Weights of a small transformer language model: untied embeddings.
Each number is 500 + 50 x the weight over its row's rms, rounded and kept within 0 to 999. Layers, rows and columns count from 0. Numbers have three digits each. The size before them is the row's rms in percent of the matrix's.

# o: layer 3 attention output (transposed), 64x64, rms 0.0917, rows 1-31,33-63, columns 0-63
# v: layer 3 attention value, 32x64, rms 0.0699, rows 2-31, columns 0-63
# gate: layer 3 MLP gate, 192x64, rms 0.106, rows 0-35, columns 0-63
# up: layer 3 MLP up, 192x64, rms 0.106, rows 0-35, columns 0-63
# down: layer 3 MLP down (transposed), 192x64, rms 0.106, rows 0-35, columns 0-63
o1 103:524450460507521512512553522518548480584499475514552415461566526521516356524497544469499443489592482458536486573555475516566609556440478520523387509551463410456505414544538480524466528511442575
o33 101:441534520504479516537478513463531547532560540535499507472401520497498577443516506502465530423466586532603470524451498461399495426601484479481522536505589586509492637419581540452508489473564470
v2 091:555485521544533495545536487464445544453611530485509414495455467555485470528536452536585505493615579513511523523526542598548414521520552450514645537523605490527450508484478450545433505450514459
o2 099:587539478485447427441588433531514649554496524468513583515553506547460478419561569550543469539465519430440518502590410466539476536477431521479530530464460541524480492542470485506457463604521503
o34 097:423437532465541503529409501493397332480526506505496511455431555510536515568468542526440494495415445489461443496400471528526519567552558412507449421557533516453480461536515452471536513452487539
v3 105:467488491416507507461585427432534586489554596435475450498443479511482475524540421462510574447499545586565482524478526448502501530515499445454573516485423477498536636506545476453631522505515455
o3 090:486542459424451524581507464496519469447553497507448502437509553540514439439417487550391470471513446515525515462591524536480472576611553523526459600474480515417497389472499521612529433484494508
o35 112:513432510508464495511510576545535411593521580502572392453518499497528511486477455453532476556457547504603532590422441558479489500456517505516505476570518523520553513513492567354566602502524502
v4 107:465507518509495566511534460569542510449579484504557453556516620467543434529493391393542435478471439443506442524396510508441463460498540490459522426497546492440517474560445400443565496504557461
o4 111:526465535520485527537512510503540497575539575521527481506443437615394466492451579436465505525491474506448472514554396592529534636566515527486514496545495531513548391559485529492518434559413501
o36 098:599508507556398591556560581435546432482418474443513498418551542454513493524512616498543472503477492431457524514521437413477418462506557538451497491498540567480524504458537561533551574481550467
v5 093:541474547537395462433485439580414512549578454515578548548475532522468453518516591542602537516462492540508536557508476447514559523577521536574491487532429573484470545563490465421486555448568435
o5 100:536460542615489526552532452551468578509524579465560444451526523585593400559488467481550525419524499522525494516507538456469538569512442465534493446463495529429497429526578602530431506546462420
o37 087:591602547467473531496489493539523464568418497493500502538470481493423498462492534527512426531497428467462477504523444521582449440496540597537450541553477423620500512526458387544614477533452551
v6 109:518526517551516487483485550508372434436573490383557475546522505471396411523545587443436505485515482424542577379497476536558518553522523507594456522500579486452494502476506562528515525515512509
o6 105:547475572487523541479465494505429518533590435434581473389513516633471407494462489497499533570557436380446441566522467532536507547457504581495499495514442547552535485510548482526466555542448471
o38 113:515576477510542482547545434485528582438474575612502499614502461484509523492565452523483493425489524548568490404441607469503537445514486395539454490503449396558468527455503557483503447503565525
v7 111:492425493480575509523380490513552531552525465447497456581494613538534513483571532513546503528495495381492506490414455511488582508470508450500494560474432428510454506526409443505578573536532609
o7 104:448434534502477517499482534526440452428556565554540520482513427592478439539455544509439586493474508520491482554516468439441551485528520509513569500455588516546476550449656516553628452558498469
o39 101:536497475581470490556563546469555560640521533508504502417566537535542513410532507464492506458541492513512548460524401480530526406505527578564401533585505561490449391528458519461477498434491515
v8 087:505534477498437512554533485547356466428549488539499421519545441516537542596489502543485473497454589498471382514477390583470544544461554552417493525535458525566463549498524507554497489528592524
o8 102:550447498459510491442507442506430523534410514500514511514530448454571494448392448452394543483601549468582479530441463521540519590514482542533556601526512467444467591555554466546421520482551479
o40 101:362528437548500462551438559533538486545559490475497536481479562547416558548582547571547426533454461515423449485579536479430463437523493477434488439463483534536552401479518527438556496479436503
v9 087:534637537511480511556496435483521543485426507504476580507552507477453467400395521530512503381516499598543513499494547467482469556474468499574479488560475527435462502551452468570535574504424603
o9 091:542535559466540576527605543479603459460468438560549471426448548518472408545463600463523523502497499530454563458512535437482424432462497602507502454536563471456491436457423545438513477481440508
o41 098:505521467610468498504432457509410476583470554447475511478563467523545503462500424518501447478545451479407470497494431526615574488469524393495416414480502525564506520456520432562533472522516392
v10 097:434482401465460469561488506461523517557481523462430448496478452439458514480520610481464479511469467515486523364533569521537533472490552492552520596571511501526501463505479442437555401399562602
o10 100:503556563425554472509460482534499483525491494474543570548491499405502478492502460502456593573450443554640440583490467497439471396518495566438555509554515555586430497483498518440478533522571573
o42 090:506515531526505497476497503481568580458530521540484541497480558509555485507499482473492495377507521481521485517465486411536567590498556498615430578445389421488585462501593543497564423397533469
v11 094:431565476593537451456534599503527532509488483497530493449429418577581486487457529531410517463565542591501521529502487460536522515508592491507518512506584427528548480481559530422493398603560534
o11 102:452466457409439458519432449500503504475532494513419382573475475474520585517468465623518475540431460424516507517553561559506450555405536488508503546484412506498431560530412530455520525508569530
o43 105:520596479492442600435493516521445492469513535580503493490477513554552478505543514445522524527430468658539577459470627415552484551537417447463523479510538489497524501521497399533473476445431501
v12 106:477546529492520353513534554449531454363376535508561523467478490476525467456503509508464395429565515469483538476477410465458555531463569524400500451478462500546532467426536479448509499468501539
o12 098:437512452473402457546484550464538458515529396479516424517510477501505466527565459494462524517437546433520432472544505605591561502501484430419506480498494488467558597583376412453544477495510484
o44 114:538487439528554551501437512528443579505549580523563508467576521638479559474466498558582450571503471534366528537535552471519425468487491497545527511510456406536556536414495541547538487490478439
v13 116:565476537574640506550475470506566443587501527447438433518547438485649498527570512473462507505547433551529486548517534503510513459557446477398484504558493519527536516508481457475547487418568568
o13 102:522503489437556457572430581511512509545463556598524586530526517405527520471509374450472532447480489467433531467487397562523523466561551552525528543505523608427444522498498474396491471478457494
o45 110:579529539520485517444506474567518439520500482354491456466492487508459451504467637557482497522480565508580472497397493413411506550447509523509418447520492551544477446569541469600521450545506515
v14 091:528477556505526479508441509573506442466558446538459492390530519507466525501431519530638477504515538541530437527473527491482455550420573528489453487531416459463413401521514549459568379514535419
o14 092:601504501555473527474489473532455564519417420436447449424426519562504469439511489456538447451464570498591536579539575496588535517476577555496578505455603478510557505470523492441505583467468502
o46 093:487514479486509521464447495520498411397527553422441559538580454426512495597523486527484513549450439486461510389452473460456473560520366475478401461530424545464535494533530448532469484541421461
v15 103:565434536461513467548385514599444533535464579534559419506552458468474541468485551461376510494549418470428519551552527427457473562546454443497491558506534517549526507528580524468423430512514494
o15 104:509470515482486539487527487576505537580534473567506507592496438448482606558493394544592510531485457557484427508462550503487625535491407499515561475375548507491435497525470505495442506535590536
o47 085:466496434456535396417476409420469503428434476471455442507504523422524481496517505450454480576551548506608541484479557535564421412545452546549481517520445418467539423541482544493504552455472444
v16 098:483509498520513473473423617506565530507491481524483487446612577415537458523521543481456453403475472519536567438473516430487594545470536538599432526512495463579452435434502399569468496502468497
o16 102:492504394455562548566419545515435450610566484458520464438431506544433479502536448537553474630515545547514461467423464535528525432472446450493545450531413496550522582537495484453525454480526521
o48 096:572472569624469542506605502488565546458508522593537454511624474574552511469495507546498489484523468482405511524624564451560454517527532529522506463501515500476453468452481465547608497450456473
v17 104:573487541519493520541495531501533514501518496498430494532496490530496551507474479419498475484470445421487667559404356519538541386445461551486587558514478564528453515471435518497495419557491492
o17 106:565533414549411471446529512434589471486527479515452453390529493483527472576462432473473458526474478478583629529488452618501494490541506474494487547399456482461579503504482439501496559488421533
o49 117:396456570463530519539502557482479507525477512488532575551452466446515514392494584433477482402571572491516453456516553430536496549471524537471468579617518531453426481501508606580449476486525526
v18 090:499514444569481550550489565492579548408471442512464415511387498528567427546456529437472485559529601499479521523586537543488557447417480434444519519519467478528542544543563521500612442523491458
o18 082:498531539491549476557464583590530445504548536443589516500481568416483538392461485469475469488521557428514431538417488526526518483466566610475419571451579545503481499534551464430477550502575455
o50 088:548500425493387494499547509446415421613558471542480542435482492503526464468520508461447485514546463451475581535511404495474485606510484462479557510524435514449547411500471491557531508512422628
v19 110:487450477501477455500486497484495470541510546511536562513459501385535451467504517515573513433562613472470429596507444552578529517506371460433528439574620495526483463469542483448519446566570509
o19 097:560493463448486480474523451562484503512435582596564525495540509481480487528490525487467435489462538451455476539445459527476556511572498533472570492508535577411515565537623634450412542585572510
o51 113:514416477491465533500466538459504402466572424412451439504473469566548567506423431541507547545518514576497560436493539497533484538414467430526572481509476467496461499496395440629514526457447452
v20 101:434473511514521543512537522511581446534492560469445422478501527503383431535514549509493579559531458493568552545527456540450519552544457450509514462599429501625531518588469491443444479387493452
o20 105:585555497489451477493510498595491547517482532438481564447517502526561474462521452529529573462465396584450483604493537413509552505581571540567490536539458576457367518523451490534442486489566487
o52 085:512562501555666559481534532489500552469549467473501494503495569518485444488499483452440478433519593415587541458514509593527426504472516485551545581494485460539585545497581448480589508581517492
v21 104:498500487461504537514540537545497430523460501533555474416424597563631478499502476538578514485589509504472466520482565474536474473557550594535535499445595481367406550473527483540525446441496473
o21 099:402553488459474459519567498624473498571549519444496473485523500525451600425598562477568401451464522449478562523534418459476489438493538497489494539555564474494600472477501577550474503546470555
o53 105:506474494555478530445424461452595468526482479619487535518473463434515483565526554493458518526486481603487387554430542491502500610593484512447539557491507507488462567480531396410505475421474470
v22 106:575520502506663535491622501601416586533486449580523473469449538506492475424543560413521487539495450554495493502492544521525509527458497468500528596494482508466489520540503565558500492505605441
o22 121:476470503484479574474591536430547541635586494476521401422536497501415544427481576494536566523565492455509489497452544494538558446406503536511581472598508455487516469547513570537467496508545538
o54 098:518603552445519558494528501580474491572445476554483549523467548528556475539472555467508415468353506521577549559503416487525411500465523551517456567484547590493466481450473445404542554500514531
v23 101:450440530415531416491537487494380462489464523383614571552558497537535442545496569520560481555448556458517534542554431558499442532558453471517512492539461429428548474476548489479470457463447520
o23 097:506500530479427484494552512564387544462434559449514565503558461556562510483495497478574527515473440397503433463481596389494457493534539428407590532476481561423462453510550440477528462528463516
o55 101:470523429451532507530507391493480595579570427526470440566464496505416504529512439559481497468517499558440517531558516587513527444476414468619462490493556367512539544486442551465487486467511460
v24 099:438556580555504462566464412513440515581490500514481583461604462464443488515468472511579471478508455469515502614472558480516461473486564555430484650500509570470523422439482477560462518477462511
o24 113:521540487537477535446483515409539502574505452526551411494470470507509521557554497437551485507513497608532473548560548505484438502561445436395495560429467393485600493393414552477503508494444549
o56 098:399421473529523492530513418490534468509547408458444477541472562513447551451503504552456536433497505455589529471466477415546564436446571504553510493580504519512446570553609416554533456436522464
v25 093:506454421528485562449393553530484494496483414456525458461471450417470444509489466489436486486370536634511473535477527562563478589480508508579514439415516516500443535486559498572460527439531475
o25 096:479468492497556466512495438534500407556501452468495459487448525460397520507550536511542464511593525476485492462400594455471534556433444457514524493515377500497533492553581372479392534567527484
o57 094:533510507536483412511544507469564575493496481562459510629487526499559492593473443520401562511490499502581445470555438479519498518584540527463521527462597474506526480490445643551535563410494501
v26 099:455538543514551522441376457446532532431538480455459491501496413419484448471546534466494506546557556461459646570528481446454427505531485516539493478568424470491513507421505412572502525528413516
o26 103:506588508470466553538428564491467481405578494475440503445487546580531550437553451473528421530500477435468499402478529447582449474505513487505377418511431405529484543438486464479507480541555447
o58 089:464421444520498446495567447409538513555464469498568435461455539550543479488406517525506631465546490493524542474549516531544516502408515498535594506580566557477531468581454571543499458412431516
v27 092:562482544615480500402582462531517535410383501491486529387544515450490499576473462554477497472537396541457484572423482544584433532480476516495556554546469527443524485501510442554448501518512474
o27 094:573538534482425482492492459491445446501444467415501469478523532439446447390517546485539458451439458423417609543507460576541448508470437438431545513515543516495531503544397502493368506494481512
o59 094:546407492537599545514458569506486527455485572409450523483446521459531509577468548519480480500569539426465452438517548432468455533534549517527485438437548553476510446533449372581569532580529539
v28 111:476514530458502497472512541440452586456473554483473576421484477508500470544496528483512558489559420554513367447471438444606562537492551616463469531444537498476575419530501543504434552580516445
o28 099:551482483523429538499449419393444489486611466502565401592519457505449546492496418505502442491482594522474531456515538534516480475561424433450529501521467505529606460528453496566468445451505407
o60 104:506508525502630470506508538551469519483463529513439581518474530557500473528552453537516489519461504439473498442486578545483468529424471448566528359394517461533466571474447436449549580610469551
v29 100:485396412490587476524481454509584529510492520504529501473485446573496462546452487556502477611591454476512505567492491490440617559459489486452464549416527509473417544608431477508453472551433511
o29 088:493452518539407453575488499518493505474506443466621565538561430568433494530476468567448457469478497482509505471496430413475526495485505512407545571403466490498554539519417609496541459448578432
o61 091:529524504568628556498518504491499426494438537417429532492514508402580463522541529514416518545561533496475475479516486561464516508481513490529514444571516490600428472418609397541457485569447537
v30 103:499516503584453550521515525440498561488482521479487511517564538444485524525541574522604455488521483500433505501525519502552499451477476342492454470476486537498506582471529560490566513324372506
o30 119:517536484570548489506544592525574468474485549504580659391512557479477419435499516526467494515456567531474545538406551538455510496472535534452442498403468498460466464391513537490543548476484520
o62 102:573505447456489497564414440489461480562485470543481359569617460512457593507479512491503545510564450521527484489536482503427520474512510461551490418623430458571499524518534412525578484521509472
v31 090:488449494520550492492523513549473561499517568579383480555417487458484538547522619571555490536503470558497571489481536438512418420490537491579447515530434394509497491539535438602482577534520465
o31 094:540542518479615508504489475466452504408592463487530531478509498460486497356503469582500514490491562459461437545421498445417417468433566460534582447492462511561467535527516555529546452474573577
o63 084:449478497482455538478539547504514519577419515441446533464465539550555458582513506557467532548514368447473540450585515462575530478457471662516514450482549567510495504491419436451554555549494478
gate0 071:370572467426494418488536434455450526467587491448477503490456478496502531456553563509505516449435617449519544457525574457559501452520432507468515379521567503446566449524474403496477498494483523
up0 072:536460613540541566493529580529555512443460477539562536452402554446575460393485541500507454480443509562497422517491495433593445486503532539511493535478547505507463451399558499503580488550567568
down0 071:361524494480424472490459425442465490509589575467439471429439457527463502587512541576498474466421499435441513465513504518503517419431463448502564509591528521464587528495438437522464505514430550
gate1 098:502400398480563544519487527481465539405522546469523512508518543517570583524494538438416683483512550458613494489478458492463497411487550471490489552454463470462526498541475526514579472532477528
up1 098:505648569500483507496534497477565475576519515553489461506488490492423447432506433463591339493454506484450576538525492512519469590513457509516526498559538482465464531403575440540478507464552446
down1 092:404457533425505561477527511474501451558530527510513511471491540433501505421521471496545504473488544471589533508512434495391486549485499508478476640550550351406516571426511591459543508503505508
gate2 089:490469549461524555459493504560516529516502437524486471553420532496487462464440440542531552528457508475690514481475555447462557508470446462513344481477453510523531566492451440506397492503440555
up2 087:403452571499504466532427500435560518565477538426432499494556494548521531503541495435565553502550432499576610520502530598595478479474464462578537500581476478483409432548517585525521479498480547
down2 086:538519417489537595553422408551540499480495544466504489504469503529468621557495529568553513479411488511533571549458527573551532536499454498431492551526409506507459506458528398493453574477505622
gate3 127:514510499457539472562512558543490436406527572597531609435498477392540541482502509532517545541454466538431491562447427511466469565511529496478527550534455562477510436430508418409431471477504598
up3 134:476487489445461512497552479473512480447518490458476469513533536570540515629531488540438407426417584413521494502507466445501569413452474360533458480548528552416397562501501473460500530527486532
down3 131:498523510433523461510541539470565559434553550569477551421586526499536505549466503521410421469392584487441508571479494522507549455498483377527529545537481611454425490531532441460487485549487566
gate4 084:483526470511556508422485576598488386468421458526480571466579446421504478470451496465551500535439529573518496552501478454478477349419465454489456570467448554519483507464422471535503469438531526
up4 083:463545433562504499541570527598501539548614581450504561497528472461476446473582485492526587417502529416494456503428415576446533523552489480419493567455523481432448521501481514516448483598498464
down4 093:476532406540487490508450498614451465498548470445516526533488480545546546528495464493547534451478495491507520503393426521466495398490431380476485614529451632606480497504430471475489495459540521
gate5 080:425449383583609507525492513597520401542530525523474469470489470544538437561467488530507483561540608472447475498569538495466489530526481459489465497522501495525519555478645502591474458505493587
up5 081:549544574445491540475516522459520503390524511590534524479506515442525511450583449545530516432461410550520498444430526486487517435503614552429491545464474437507392454485453455382499516472556438
down5 079:505492540466562521563527497502577387467540425483462453561497449526540596419471460531513524580536502484526550477512442575477532481529531514382509573497416428556512451470470441483501579495584589
gate6 137:499573555516508531404520575542505569517520406488570459499425505449549508513439552511630553483539522523583456392492577579591505432438431496506478438502492434488527555477501534526471519504544512
up6 137:493482518466483495590401457500533483477510480464450385567519538527470567451519558463546499491504532531476509395635443520461408548578497444516490531561434437523514487504454492452628460463464512
down6 124:503579405511452462506472506454542535484493548587484499455470514426468575524509550469508533522447408531489566512538529583560501488531511514462528482411468687483391505479512458506463448449561535
gate7 124:497533451507498538448534657469558445596476478477558478484540485573464503406496557480565456478458517522554434416530459499508470544433542503586473456529508439616488510541473485459614512546518495
up7 120:481532506523517518419571609454554515603478544466581539411520505558462442435489531495578481500447542441525431382540451446526519464442589534559501424540544484548501428500538539490544477513542467
down7 131:546458654537505472476501448452483511482478503526472528518503530486460428541503459492421466502456556439516348356509444496447514516442431516469442460525500565424441432525508542560499501452476521
gate8 085:496445490438491605518449503546476474482509454543520435532499558461524465475556416523531454565441566442475573514538483521493545466396391401514540511536628574463457417502440529538452466486499510
up8 092:537534528557491439481514475416561594494486532431505510492503426579528553495383580484533463486585461545506455423472469458557519485538546613559366497514442471573528532530559509472528482547486496
down8 093:364574522492447436442520506452557467503480535511549444518474409504514598502476439501553551566475416501527508462580538448525528476469475540456417564452456389461493577549479550576467517542479525
gate9 076:548546480510505530515460513518481449474374496485486542556442511498568444540525578561490521548474532440411511599461482491479407504464496478401496594454641486419493507442507506498467497555521596
up9 078:446584447461548470429606491471558546520510573435524502477511496523463497498446440447536474440572542515597480418498507401426445478479519487571522403489409468530525456552520589564541474545466498
down9 072:414528496497503519516486525510568569446489451395482521522544444464503512439464533462549515442458449502550477541469485495520567401458433604501409530531498355539552494547537574432549439556465539
gate10 115:476430510432486560488458453446485686497579450538516516580484522555434470448458517547511622486422511466546574431542510458483504517484483504543509508514546479556455433556512485524482432560562514
up10 105:495498495430503559525438493477486560523534416618511465530514479540448526429408543599522613560499450511595544454504562522415509526465473519524544436570573508489542453530472487537588553469504437
down10 107:524553498505562463503497591551433511409468529540492564406476553459478416595531526498453490404499541557487479515407513522504479470478374462593425505491525534462479446536507589530470468496548583
gate11 087:574534459485466470448516536510588486503489455632494492395466473420515525567489544543509542487448482597458390602419433457564500393477477535536503487471496482479444501552500528455526423473514517
up11 090:516501500486486533452434604554460394515571532370380536525521566471561587489531525543443467449480512518507418409452532487520451581522543483536531542499461578544486519510426525509487523557480549
down11 084:469429555445507511451513612548522370596554471522449457538577587447565479503549524522511519480491466570529471513435470484495558542555443472465526481409470500498454467567541451456492606537432516
gate12 103:488567456549443524480450499487472494544503471547484445517580486515500494471533402444600419618456508638540500519464514668478450442498454497462498463448525489494491475489559563520538523434522501
up12 101:500463492522437412497530523510412438543475449476519519452496483490468434533611501469529461503468527592523399493401454527437433436545408514520475438448532432481513435416553497569487528584564509
down12 102:528474462561463387548493572513518503499540527421530542485586537485459436518531597498446534379566525410431503433479535399532552519547505494559499455570505514451487576567477432497443511506522546
gate13 120:411502622604501566475639518462481543548477569468539459438510454553610490515561457553510480491443579518524482518481553508536446508486511549467506492473539370464540558553483488518547494520458484
up13 120:487496551576519629506555507489470552511535521507516439477476496542577572494554405562599505501421606617481524499474588541568475451464484443513528496482517411477534561523487514522521453418491461
down13 122:463488559534543399599485490513465484488595441435600534590547426496385453519542503447513473501577434467444438446528446470513520497477494476548486463496408533594565477461507511555461452488533480
gate14 073:463453473417387554638508574498515536506578462487498462562511503587541592434535418486439440515484441513509533448464543495538521427439504444533492519470426502508508505524442561603528510536542472
up14 070:494530482526485446492511464431566472443489508488465409531474475462538428516508572406389367523542558443481434547495601526604517455469544451462511521530475490480545505458494566566535458575508429
down14 069:497516567586625499436522512595431468560521493531460559509458423578536499534514436583498550549513507485558450434542407513467475482562503587558482489545490546500568403509488422532488565539510480
gate15 116:501502580465539556484501397446595476522567559645475473520455473611440505529463402449545488403467535573525496550513466516466445471452549488500519526530507485491498516524596559437509461469487439
up15 126:445596492480451398495526503574387542456509454390443496531554572520560506495561593570453472570518436420513488486531512467521466526564445458576433487519525475413533462486476464549542512525510550
down15 116:376537536544466533427439530620453506478500493463491452545505493488522500462533582557441529500498481399562460590522499445500477579579461479542403516464494420456508482419461488461516550572559545
gate16 083:514607476436433473451460449581445493501458482451494574526554557509597471475514526419458556451401511515565469451484434506517480476606457516434463445395538445512477475546564549464460533511560471
up16 080:430499503511474502514530481478529538468597437554543509411451442580439446512445494493510397642543501531433604481517543470526531491477504409593459577501527469399503458520528513573494490490468484
down16 085:477490480543571491529504584431500523482504434496515595425395488426462552412453476525512500518526450534538488520459558554470514493518560552600585661549505525497446512472496433468516577517453526
gate17 081:514510486454476520524409476519515513439489467496492575430486459464565527534484468498474499493557479497469370521509550621505407487524442453415474564463432443562579568508378536518456512580536452
up17 102:549507516453490395509522494556516564567429476559426517443443461529595525527364470478468610525577395494456442525539565484514511476471505484454530541511467532464471540538430556481412530550512477
down17 084:420484529578534558492522424467444449474452570440488485577554558474449432459606547469527413471553592468535480438480456472428498547552528499518468419417494465466570486420536412505543480508505491
gate18 156:429480484518539543591511463498536471516435551470590521504548529565544507433469484370458561483555563518545540605431443521540485438498518567574474465518555478553517429458574563459553459459548441
up18 155:402507489410591540606421546512571428502558473523466418554564481464500502533497408525543545566441496542527462499476520565522525497518443456524414458485420459390541493555477482455521459456464490
down18 152:395506508429550569528417451536484436526433530549447583453506560480532540576528446482432532527447438527444448510429497512554382521537542471484455373499480500400511492530470468563472504525520520
gate19 087:384492559454514551558453508448504541487538506486415450522449474567481519480586573418449465524514542440494446409440431494542549561539499402487508472510467496484474584524462455521499541580452618
up19 082:533486372472527421494548457606522504444539450537479511534553520451491555509449430553523517489490520604622525575530552452486469499485459576551474595485513539544484425464455464556479539418456476
down19 082:376490451427524457541455530430527567464511499486418458583502523586502517386584471455467566468531500555575550489533499518414548444495430468494534472448475536490522580474506435492488431430525564
gate20 086:467435538529448590441474528479460482498567506517386460445575470595537472559572589549524462580479489454450497505446484417505527469564482500582443588510461559533534568455532468546481443548452465
up20 086:446497563465531524490453499496513463546524511541458410598543539523486567538455422533521416552451473463484555411615610585526539496465513476431519425510471470551557463524420501443546481457579502
down20 083:575467523397421486582555464462473552477534526411619431533439435484473588517526501562580497490478534528556516476466440440561485506485476573500485534490516455540602463456499439571547475439474537
gate21 099:417498552548565570409462557567481506537518499466444479499409519485417496502468501473577596557489516520553519532400560507507531459463584485531471442463468563443487598596551516585482562516488512
up21 097:487501485443511491553548398434497509466506567560523496550572487543476554454546432472423500483511516523584532594614562475526434475477371494428538549526527425529517484432478507420572533489556515
down21 103:420491568422582503407529464499444458488513549509538507514425463470456612445501532498540504499430454595594525543583519534568502444469506466409468521535499540469425519499576507502502604432533484
gate22 070:546469562508389493463478401427555532514472489488495521419455459519435491472639559471529384512570460546569450452523513504490440600510569537532481532510540512489580496566482488482474574478445497
up22 070:484570486519577497497499601521388525512456506459518490557539522525585494496419501510419558513420529469439560543470451555452534431517437463419485468431519545435414494419524535571575436482551484
down22 068:475481497552426499453503502498606506488618492518493483508488529572447473508571415550593457515536527525645522511564516446521510582484486548576524540547520495465589430594443462451473512461447494
gate23 085:538467467491482482558518468456534460503483574512520484453536532500426404508456514383510556448562419400489492531542527480419561440465516588497504572622530467469485463504486573476458485553380466
up23 090:506507600579459588499519472352493412513506526560556452509521574478472528479479515492520562422569482480447482531556494489506494475474527542427524500589518539467468442478550582538460472582474622
down23 094:512480490447590444553552570543448487494497427524509558509463455483571486416539424458571532493579452516431484555620471471524608442475499575477573531488491550428530431584454480476479532517508450
gate24 094:505465566467484568490425408520558479563573608541468508438490515474546497522497524477532613538445435550510535470435501426548523491510484373525498508529469496449448487522406486570451531609535447
up24 091:538494492524519520424462477554558603461490611548557531498451532501601445459571550421521548432455510495568546471500543445468521492503450462577499430526571539418425497437499494456565560582533479
down24 097:565521522466613600496453413542456482544517550485461546477524488492496510468494525505492573515469427533458509472446554415589484442523517430468522492544455510492447378546398437608470477562524453
gate25 073:442511490493500512592551497514560427562551422483521543528454354565460494382536477505489615480579506509509506506475435524510460494479537421501431511523445487484541516508512381510600477441488490
up25 074:593504506485530487511483519470569471515589397436518581484429392460526477474526520459461514483558541593495484555478601462514535456504490418498496561469506631476540519460544433456537481513409562
down25 072:532513409482507505471493465564437623497416505420511505486443413604526565453503440467553501539463570504529444486585487524449499492436530459507588417529457488417435515452496443450490432517442496
gate26 116:514473569494624494535459468463590491488446658581533452514505529549474493499529500404526471515398570534536507553476490491465456470452593544543475465450571448419526477496496458466531532458495436
up26 112:544471594514567507524489455509608426504474640477604558512479514467506463487515521442528530517397582516560520477484552459476528428456580585508499455437588456442511507451463451488516510453496451
down26 121:596473474448570461540435416530578430491476609473496517519547494429413510483458466419510460536467555575443479503499582527519531508413588499528498394486538447449549481456515489482547561459565493
gate27 067:491507517454594442530548501506506605453468532426489536492429544491442492461558402496448524437457492448550450487376518579554562426512531486589523570488393519557514494457508578487491534457507450
up27 070:550530546440541575484419535428494426491566456576630483560592524535409475513499530509431566473484497519509548458515536479456505538575496493441462502592573461512543524501497410505531439543442570
down27 064:478493526507414540464430459478460429543539449583449555532498486543546470488447563565577481464521537516536464454536540492406441472460491559459424508481470432424547503513508424576483349548571520
gate28 087:482472539477469474415481516468416497477357503536511442560494478462452451567522500528471522494471577562581552463477419546576493433495489458532472592491452536514590563562429465425445502472416527
up28 084:510510492495491487444467545442452463537433520530545434543507468461426429571500504509496513456478564608508562417478390562579466433482500426516444516513453504504640544504439532425476514399497508
down28 092:456477492535417553487581462452608448516576493513525564345462483469525520489458528475531425561590484491403517470504494524462492463447574445447465430538500459559506466524479428547506493520569429
gate29 115:497446470473531449537541489460479614524559498519541495583458499550571473513520414512520510496618503457497541433495562548608615447442426518466515506481464415489549492551460453429441484491471589
up29 117:547527512519473480553497496522550471436410457446479497382513437459448491580408479574491426548506559517447512519518462432464483447472559492544400467458505558516465543528464568489518376529598441
down29 110:424545581493462578457450515512462460558503578483535426527484491536481549501524595494535523497473494554496498564562407508415402490538560515488436618511542534477540444458524523538628584486497506
gate30 104:432469443508509562484433569496505542398541578547441436536517502497536562564514459488592452476422490574503499538450521534511544408474526566583463465464416563527521546484434497522568535528402562
up30 111:469523514444558475560542458422486501592478451605585572388452433561444500493495474459466504527534557491447574437527432455586412575505507425452429468508535522465520534527542537455481467498489463
down30 117:450568479500497458518540492390484490563514436593605554447459449570448500491527512509476477511566554453455609496543422441526446588495507435427476429501519451480559553562550489512422470486561496
gate31 101:490656435498537550547483475500479489568436472492448466535396510443509456414505505475500499517496508513488547462566496598426510517434506442553494614457624467491497526445504424514548488508577479
up31 111:481602425493531488541470478489457453538382476487466484565408504416517445444521496540524468491498510490437545424547476615453539503434482478558459537445629503474541489429480401476527455537543525
down31 124:612590497566499514566505457460413533458431488525445450515460544478512482479521557547470478479494561491386464433482495554466455429480502456531554497407529597479550490482468351527448481520537467
gate32 080:397455491455497459522515628496463478452584514573407486447429525546536475512484532492476543469467498466463576473492547463510549437396551479543452393578521557507539552499501596520540582491483462
up32 077:558502570543465590467534480582429509558502447455547497431569514437470524498562436491517580596580460528483481497529448605491564505429570483495522604552482438500495534590482492537438458517458462
down32 071:605538541484419537493563452503485460610440460478576459513601521560472421463496481504586463514594554459569496460448438481509518462524506491489464551457434430497493553540513468521428406524525421
gate33 110:423414420530545517549530560525437503509458580554577527517446485634478537517497555490420572533470511471478511493434444513551552499438515514611534442443465543484435497599583504485541470517467501
up33 102:531595562510459514439471465464541534562459402414462523471569506449538487424526465445622465505506445458547552509579556465460468493516540485438437547544569463536485512424408499523480583468499429
down33 113:514497564427409567466515402495539554532565453426577400514555490462467470389497482502569508490461470491518514467552479515440508461480457474470519582594470503444507525422431477451609498446535548
gate34 068:462543528431438536526538705527456484532487458516492482487527564516513441400543526485477461565530573476471513435407495470597443403508491536459513418479514540563495518524535493491495427485491499
up34 067:573467512435419513580510563399423470520440521509458509500600513575530526506457498463515490548535526648545598527478445563495420564534504556435498548427531563486503492519536461440482460516504475
down34 067:593585487467413529556526570506471475345530529490472458474550550478555524416585518439538505528534497435458620517481546501458536491476490446515501423456541539453549490532492556473435506457534421
gate35 102:444535501505537417530407495475473438532504504500565481506374579440525489545498484519521425508465545421480423503512513528524368480563502454433452547454521475552545458544464394417537502520442571
up35 106:591455485495473599417565484532497492486492462497445545500613431525492572440438530463503548507552453583495534509494466476515590512484509554548597500561434485499457580475513593598441490499537427
down35 097:464481492512499519507550634525578432579535498446480500546469553466561532521592455589510470462466456504618494527511535489468492476489517476406521515492514602440410468492541413495563436412500453